Each number is 500 + 25 x the weight over its row's rms, rounded and kept within 0 to 999. Layers, rows and columns count from 0. Numbers have three digits each. The size before them is the row's rms in percent of the matrix's.

# layer 8 attention value, 64x64, rms 0.123, rows 36-63, columns 0-63
111:523521501512506484500518542449462445530535464509496490454550519505542490506508481471506491532526478501498496524504514504471485517492583508523524483521473525536501506493508513494484483483523495
084:532465460471476502494505472528490458497540526496447534490561515511515538502494497559512499513526490504475460482507525463506524511446492517510515484491476524485491514484496478490457475509516507
112:488474505482487506534466553459511518488498522509469494517502500466489499477482484440526528516507491536525545491510518498476501489537519527517519455528493533502483478538503467500560510509544489
099:518499486454475511478488430497482441492512517470493546458462474500498514464508498556503516507501503484518482478490496520518488529512517486455501484488473526496511461466454466502505526487507491
101:550511470507486500523467522508510461488532495521467439496515514513497456520482498474479501503493486512520518523544484498507547473458489453556529500515466504533501509531504527510463517500495477
111:456555511517542477485513507487494524490491477510480494492524520498475492529510495450474477488474528534491522518529517517445520487492542541491482529467488491502509567497541503514458488508479498
120:486488510565514501520502560504521542504507488534512483483468474567477489492511504500516498488454525527476516498484491524519517478489451514505512520548521457493525519504502512514522514527466466
106:527540488486485488489504523483494499500505498505502476521517544538482558472513493487470499516449527527485536533511488526511461478456498527465483496470496477491489506470511464504451523459482547
115:497518489463528532494466488511467538509503469504457488485476530517526510480526502494442479486488507526565519538519507517465502519452498504493513516538477487543500515481519519492493493470463543
126:443485519486478483486478495504527489503510485429509557483499432496475504479501454482467507489501497498516459503522508520489507522472541476528514522459482521504521485513478545510502504528520494
090:447492499497504515509444491471469526529479537452458501514511482502507488471491506486487486522530491502535493520478509490478466516515499472528488543538534496472532482567498527492515510523472474
111:516522478465504469476552507525499493546509488499525501532476524440494542526500482520484481509531479524525484505496535504523517520499480537464518513498482491504481481490489440505521444502510549
111:509495414481481508506530480476492531475499524511518455474472516499469461531510513548496498453531522477535506457511498511509524521532486475511505495505474540531482495520475476492509501505489534
096:517496460489484473510460542496515444471502552488473509470537494520522493523501458465486510499553494514491489480475484499475476476477525516468497546507473487529519508532510496474468530478518471
102:491520494496478467516496524499444476511492534481558456494448524532501472514508513523529471514516500476449536530509464525482455519541479500452488492484516477491502502476496483486525503487517515
100:509452487534466485508554544492469474494507496554496485483512526527493505492498481501499519501515509471498471532517522460491495475437526456525480495472494516485513504548484541483485523464479509
109:513481468483508588462471451520485529524517482535544455481488513518507496517510480519476476489501459452491530503523491522490489523486545511516505496491485450525509485506508501491509492497495529
111:503511479465525480535533548505480512513509499461493468466475458547528492491471511507521505502500475536501494466478513499518486458485512518539494477532522511520492584511500486501513526507467472
116:450480515437504518507441479500474506516492481507445506476480506497539489517505496492493497476530479490542491500473524473479445508492523488506486492566483524508532513531487495475488474472523512
104:517508523548498466498535485471491544473484485524472471454489516476488472501499496496524493425459507472520531507511531508474507525519495488485498506537527524534472523503490496487516522501439478
094:415467506516479521510474497483516521512530503484449505542497534512482525538509516492540528536459469484499531522502475525521474508481487514511509522532506503469461521499494526484498538480519502
104:480470456421510486546505497489485506480508489475476480499491493483508493544513509490486524502466447507543486550493486510504478540507474472524510501542501512510488491502490506483482507437473468
120:505471479451478478484542492534528495536482516541537518529489533491479539528504498537507509499529480491507512502482551494505507502503494537445492498478474515495496472499474436495537491509501545
113:521545490537447488528491501475490474496503476515515499501500461522523531453482503483493507503474509544469471485486486467526497476473449483507504497423486513485507510531467492497519456489494468
114:533516487534471558495492506480519510521500505514535447514543529497527509520538552507493487538516486491473513476507486490503471499488494508477491468472516509503465467471552479500500496499507572
096:480484516514502512444501458512563537510492511537481485530512517515455530516517492468497483491481489501477503468479510535506482500528511547507504518482515523491509489453508456501508444538532529
097:503483482498532512511515537530492576507498483482493533528507480493518534458508443497518508502503509524488501488517556507495478495504509553482472517510539501528503481480527483505512510501437456
103:481494469518493518506534490431495512489495520485495487509550487468526487533543513510491483525510498485494501455510553489480523523481507492489487497440497547486504500451553476486477470504474509
# layer 8 attention output (transposed), 64x64, rms 0.117, rows 36-63, columns 0-63
120:521487550487490493461491481483485475519505515506471484458503559491480486471456440542512480509555508516486526507487470498461511493493538470535492516477483532515494522506487542476495477509511513
086:510446486484503500503489517487494477514520516516524525515523535507455567470481472489469442510492491484484492511486469491497528463495484513491553516470477530536481518536486547472476474506483506
112:512445508476465490486520511513515494525487476503479468509493530494450506527500461528494532513485487546442503542521535495501491486519524504511545488492504524484513448542531506502517527466537501
097:488532504481439520513515516486515448509512512491483537453524500517445510480521468503483498507464515455479463498488475480462499521528452532499533499503458511506519503515505484479519473469525524
101:517482510469504470487480498505456488488523523506467462525475451496495505530489471503505484515488481525546478584485520516493530488527517503520515484487470488505478504544466514540521500547527519
117:488536495504549498503478477517495534494509509525475486502480521462521467527488514488483502489537530564510539491531511509521508511453518500498474524456517458495485527453520544492480533512483462
127:483523485495519497526480473514439523453517453492461477514477438511536480480516507494533547453498495524508498490480516529512507495516481489483499488525551478508503494482474490552513517505510470
109:565515456514459527500477522509496507501505489540507477491496539493497507511488545491506512516509498503544552486509472504506508497446482498496523525477489467543470492458541500474466488455477495
121:468503473485528490530465433477476533494497464515446508485519511497510479515471529477503503513528509509554509517518492512457513557456506524511482475490507502542475520493503499485495466475518529
120:461496524461474522486480535483540495507491517492468508467502510510452515481491439477447511487445497532497461511491514525499523519492485495501476539512496484474500489562473537475503500521509508
084:488516497496538468511504486484499505512452470484485494517493489544471496468529454484504491511526504511506498498522516468552437514505514515540446514531522491480471461540500456507508454499485514
112:480455481501489509549532503487504495511496484507511528480549556481475470491479564505468495471489505486515512494511513526468524501475514485479525525470491552510527550506490520498486522444514507
104:464520458502501495547524499507480509512486539487500488497488438511486498527529512508507529492500496457499447520524485479451534529560485525503471466479495539486522525487475501493536518526482511
097:522520492486478479452505490506507476510511543479453491518479512510525497469524440515510482527537485506506483515511462464526504442495492514501475547473512506547479455516540480464489497492495492
107:498539479494498527508503500532478510489497518449554481493497502510551428494529521553512481525516483458518533453503483514506490531500501489525475504491510518499529496443504469485533483493514498
106:522498508529474501463488512498481491474508555502515476521478474490514555499521462496531507537510504497510480501504475495522476478524488484512427480517503479537453502498496493464511464501432476
113:499504491504527525492487462452455522495519523509519519446522480498494471472461507494503473502529446462513490451494482510445513531481512543494451483501503509491476521501508488513523494545495526
110:501532484458548496498534458524492478486515473485469487521480480531520512495503449507541544504520484533523481493510512480512486471453471491533513476519508526514521539455472517509489507461534487
123:455507519493491501485501432483503518520484504470491515496507530508502512516510475486513494493562474500512486480518498459498462513508495528513446489506507525515488499509516448440484429477532504
108:493551507512527466503501471539485526464476504477465506519476456472533495517500496502524547480508519459488474510525500499457480515535485512520459460490511488505521496438480509486525504486467462
098:541459522512491500491501534511497522495498471524477501530467506535467548555487493506521479514469436524466536495490479507521467506535503522512489530546494495509487478529533487469500508480513537
109:496485477493538486522526495517503488451470520476467536496493491505515495570454475489524521507511501507525494521480479478495481520530518522539508510543480523512478492516491479455496474436524542
115:491458462508462519516545505500487490519499515502534537498531533489470519505515558493479523497500508454489486452509519512478503475512487498467486519479519537522509527486526494475502542431475486
121:528494498531453534511465495492519447463456502517555471528533504520515499507521483458500522505471501512525508525469489495509526486467473475484553522480486509504514468504477517526482455490495467
119:552473498531488487498481511480485497550491509519555477487486506500493497478498533497511460546537474465488532463496485478475512501473529480480526502497499527533490469458510522502500498548448534
098:504477488518505524496492507486487539513479476519519521470497558493476511472503573460454495460513465511464514446489533524493509487496507521471519536448496517472514500496517519497485524526508486
103:533518456505542485487534476528519517496517461521484555505519520490483499476471489494520537491505545521500497474524515506537477501451498483487516503521523509530488471480507505500464514448445461
110:507495507527521456519496528501477503527474537517535516501502487498480516501482480469479462541538514503461509483487477464518510530476528480493487516471507538502480488473487540478503506542413493
# layer 8 MLP gate, 128x64, rms 0.175, rows 0-14, columns 0-63
090:517543477515527488503456524532508496497499491534470530500500547506522483513453492521506514536489538518545503471502478477492486516463462501523482519507519457549485507470517484481497544476540532
082:511497526459502504501487508525486492471521500486486547491539523485548501497507489450493533512486513475506511517498482506533499488546450486502556489517501540492514518511542574506492536473502474
091:505469546470523516478497463482467491499507530432520525519486510473517473461507473483512483485521469483565491452472498493511506509518501509484467472496516480523503508513437479486515472514479489
123:552485540491497490512493491500476502478559517458476495507519473556510483479553470494528442511502490502475498477480507464493498499503499477530485476509492486534446509511504498461495516549513481
098:472564494493522493508529485483505474491534512469487503512439491499499503516494445481552486525490499483493472510499489485524507474477496486516476507502556485529469442500449514509476492534529489
099:492464450511534491540489449522466477516490482530500465497472462492519489490485533514509484451486488472478481544505500486515509501491516505524471420496505471528498501495488469474530510533481497
091:488511510515487500527519555522499462513488494519504542491509528531527468492519523479467502490507495515472533521470455461508475546487510508510505545495526506509526495467547524488458520469506558
105:483507521495475477498451490499491566546477487490528507518479490542476485492527482500509494478507510506441559527488518521501475559481475481522481534490526521469511471476511500512520504484523470
102:507479432477488458506488550498506502508513515522450519522561509493461471507495486498487503508500488501494484496551475557496505502511521515469501516522456513531522487519493496511474478506454542
118:531521507488496490496487545514525496508523507539460534500475525497494513460482438491507465557496471501531479483535468548509505502512488506530493512490481489555485516459468474505495498541495474
094:492474482497497519507430470479505517446504451477484507522480494493512455442491477480499522466473492510528533492482487482509524527511514471489461508525477536513468493452479513479521531508491490
087:513515537453518509534516509530501510465518449521499534480535502488514466523480541447473541467493521502502555502491529521503503512499489526463475522513474536529493496470509497487525537475488500
100:525477500551480526550519549488543497507490504528488516482502500463437513492531552474439488515479485507470493536471462513519510489488472515499492489481493511498492485531485510488478513467497525
109:506481471552539463501502498509488494510525481489461527521497504518453482494494464516488474530483498459520517519548492519515540480527517480512545492546462497484479486512467519520462459485506536
113:543460516544474520518509518491468469487484520476530507538491505522497481500534506530522501537470479520525482527519432478525482501524444492524476498498489502551484495516517489483483488521462474
# layer 8 MLP up, 128x64, rms 0.158, rows 0-14, columns 0-63
095:462506486566544503498475519482481525505460487515519532486490510435513497438504563511507490495507470479457504486487497493473500490502459507514510485484511488499468496454500509515502493484526541
089:444482504508529505463493496486455453497510506493518511499495498507544513448469520498501501490454518492515492550512485539503529494450516521518494512470545493529466543519501488523520493506550503
099:483497497522481499498479492523494432488485520489548562527481540456516473488526505513520488518481488519527483473500508490491453457515539531499470525497509525539475503516507499512475511459481463
104:440519468509499511536507477510480483484496477498505486458462510467498517529493539482461521464473482486516474502486437525505491503493466517485479491459518506471528466471468513523479523453509481
088:487541524518500530538508503488513477501546494518516514558489525443481539499462516467528511527483506510490458451508506487530504502481493478500483526496552502507508488499485450515501481552519484
103:508555524482522532486488488505477519480480526469491523508499476478514477509456475514529487500538480481530487478488512496501513496494519537544477444513534501500463495426526497518518515550480498
096:547489491569497480497477514498488514531493535477466502535510508484486456497486538500460528457535528457504487440494495483504484523488491467493516489477524517484496505492477550479511524514480474
098:455508496511533474491499493537458559509482494500501492485509461462510459474533463480510473457537517497485485478493493521501475487474532468473471489476534446494475487472506505492515517548497495
106:507516538524510465521469458491465506486493520475510445511468457500568504506493492494527503512512480496512536535477485487490445533492504509541494485509525489519471489479501487485544479534533473
108:466484482509495519518528477463496532510506473450515464517502470495488460529513556515517525450528495534508543518487493476491491528502532492485494472491505497475491490568508530501526487478522540
088:532525513515551510515530523503477535538560498512504512474545492504498498505526526511432448513488481520470463465495493504492495531485491515497502535450515497518499496537508498471477515500494465
098:471502497502493505481493477553482498516507468522541526484557452515508485497487530469465524499539547524535543467501508501483502470488512474474487526508510534532516494474490515529500522462487458
111:476516531523540557511523525482535525519460482501492440453512493455503489496472513523500461502532495524495441497493461503473479473520519495490526478488527474502496512511508517491531495467503470
107:502475512468475523508514524514539467509503502541531520517518514529480487513527514505499497487463541520483524481532515509539507468487464495472532534444489497538568499509530494497478515448500494
110:504538537498533451465492494519481537469516524533457458513475478512547499539498486505545500535479511504518512539484502477465511494513530527513494466533538460500490489487489476514526522526500509
# layer 8 MLP down (transposed), 128x64, rms 0.134, rows 0-13, columns 0-63
096:491518515488471536466495480544507473532508540515514507490488517495462455533493509498506484500494525481523511446528510483479527515523526487434477470535499509488559482513493501526499533532467525
089:488565471510456522469536522531488506490488519488462501505495510459507483500482484474502476527535522483484515501491498447486463493523485488487511463520468517479557475493524535452469478508496488
092:508507456493533458510515478542525482487521494538537512502480466463526517513531507516532490517489479538510492481457511536457479471514543513480532519539492481503472509472526550486481493475485495
106:466545517517547531504487464494519497498499462487515473528516489503516507473518523522471491511486443511504458488535450435497501496492501509480505517563496508520505518476491477456534503502513521
093:501515488520482493549507490498497478505518502538512488501507495463465500492467496509491535488507511508467476515512478533515492486478504474533547528502506535508517480528445514583511489502572484
105:506535536474449490526500458527519490501453511524474487507566513497480509527526522489502523483488525510511506545539501500484495529462537516492470441476487464488501500540506497472489505500528510
099:485498528444531510506504486492507549430499520533532487465529489528522532507492487489541481531500481537505516529525500500501553491531526553533493512530510499483500531492484483533514505510513513
100:483514525504477494478485532491524535554508491499518505492520480518528515486494488521502498525507516493455519540511493494524494522530495505471569525500488495510505495499539515474525575457488438
097:494474445453505463501475546525474516501536544524471533532531500483495468494484492478488505480517504505492507488517455560498487513485510511481439510526478524499497491535485505492493467506466525
103:512551462504486480534496503488546476471472482510490483542516497517512501495516476531521458504495470500508536503478489533473469554493499456530473465524489531499473477563509524492475482504489518
089:506512480510567455506474506471485520473547494458453486475481472493492494470481491441455494506526505520500515502504456522505511525485488478516469501537530468506499490508469520473473503497476469
094:478547510497549474512491490498461498506493555499518491518440550510517530481503475480496496515496476499484480514514477498515487473495517510558559512507536479479527508503522479472496461538509473
116:533513500490508482505499492539482509455511515482457497501497451532502466455486487497529526481476549491495504477536536507536512452464484525510474470529494517486481521503492516554504531503480453
111:494530527466448524494500493495519488487473513523548490478502488483514528510499510487496512480493509535473481491465528492503466497475502547509438467478561495525541532461507499489538540517501495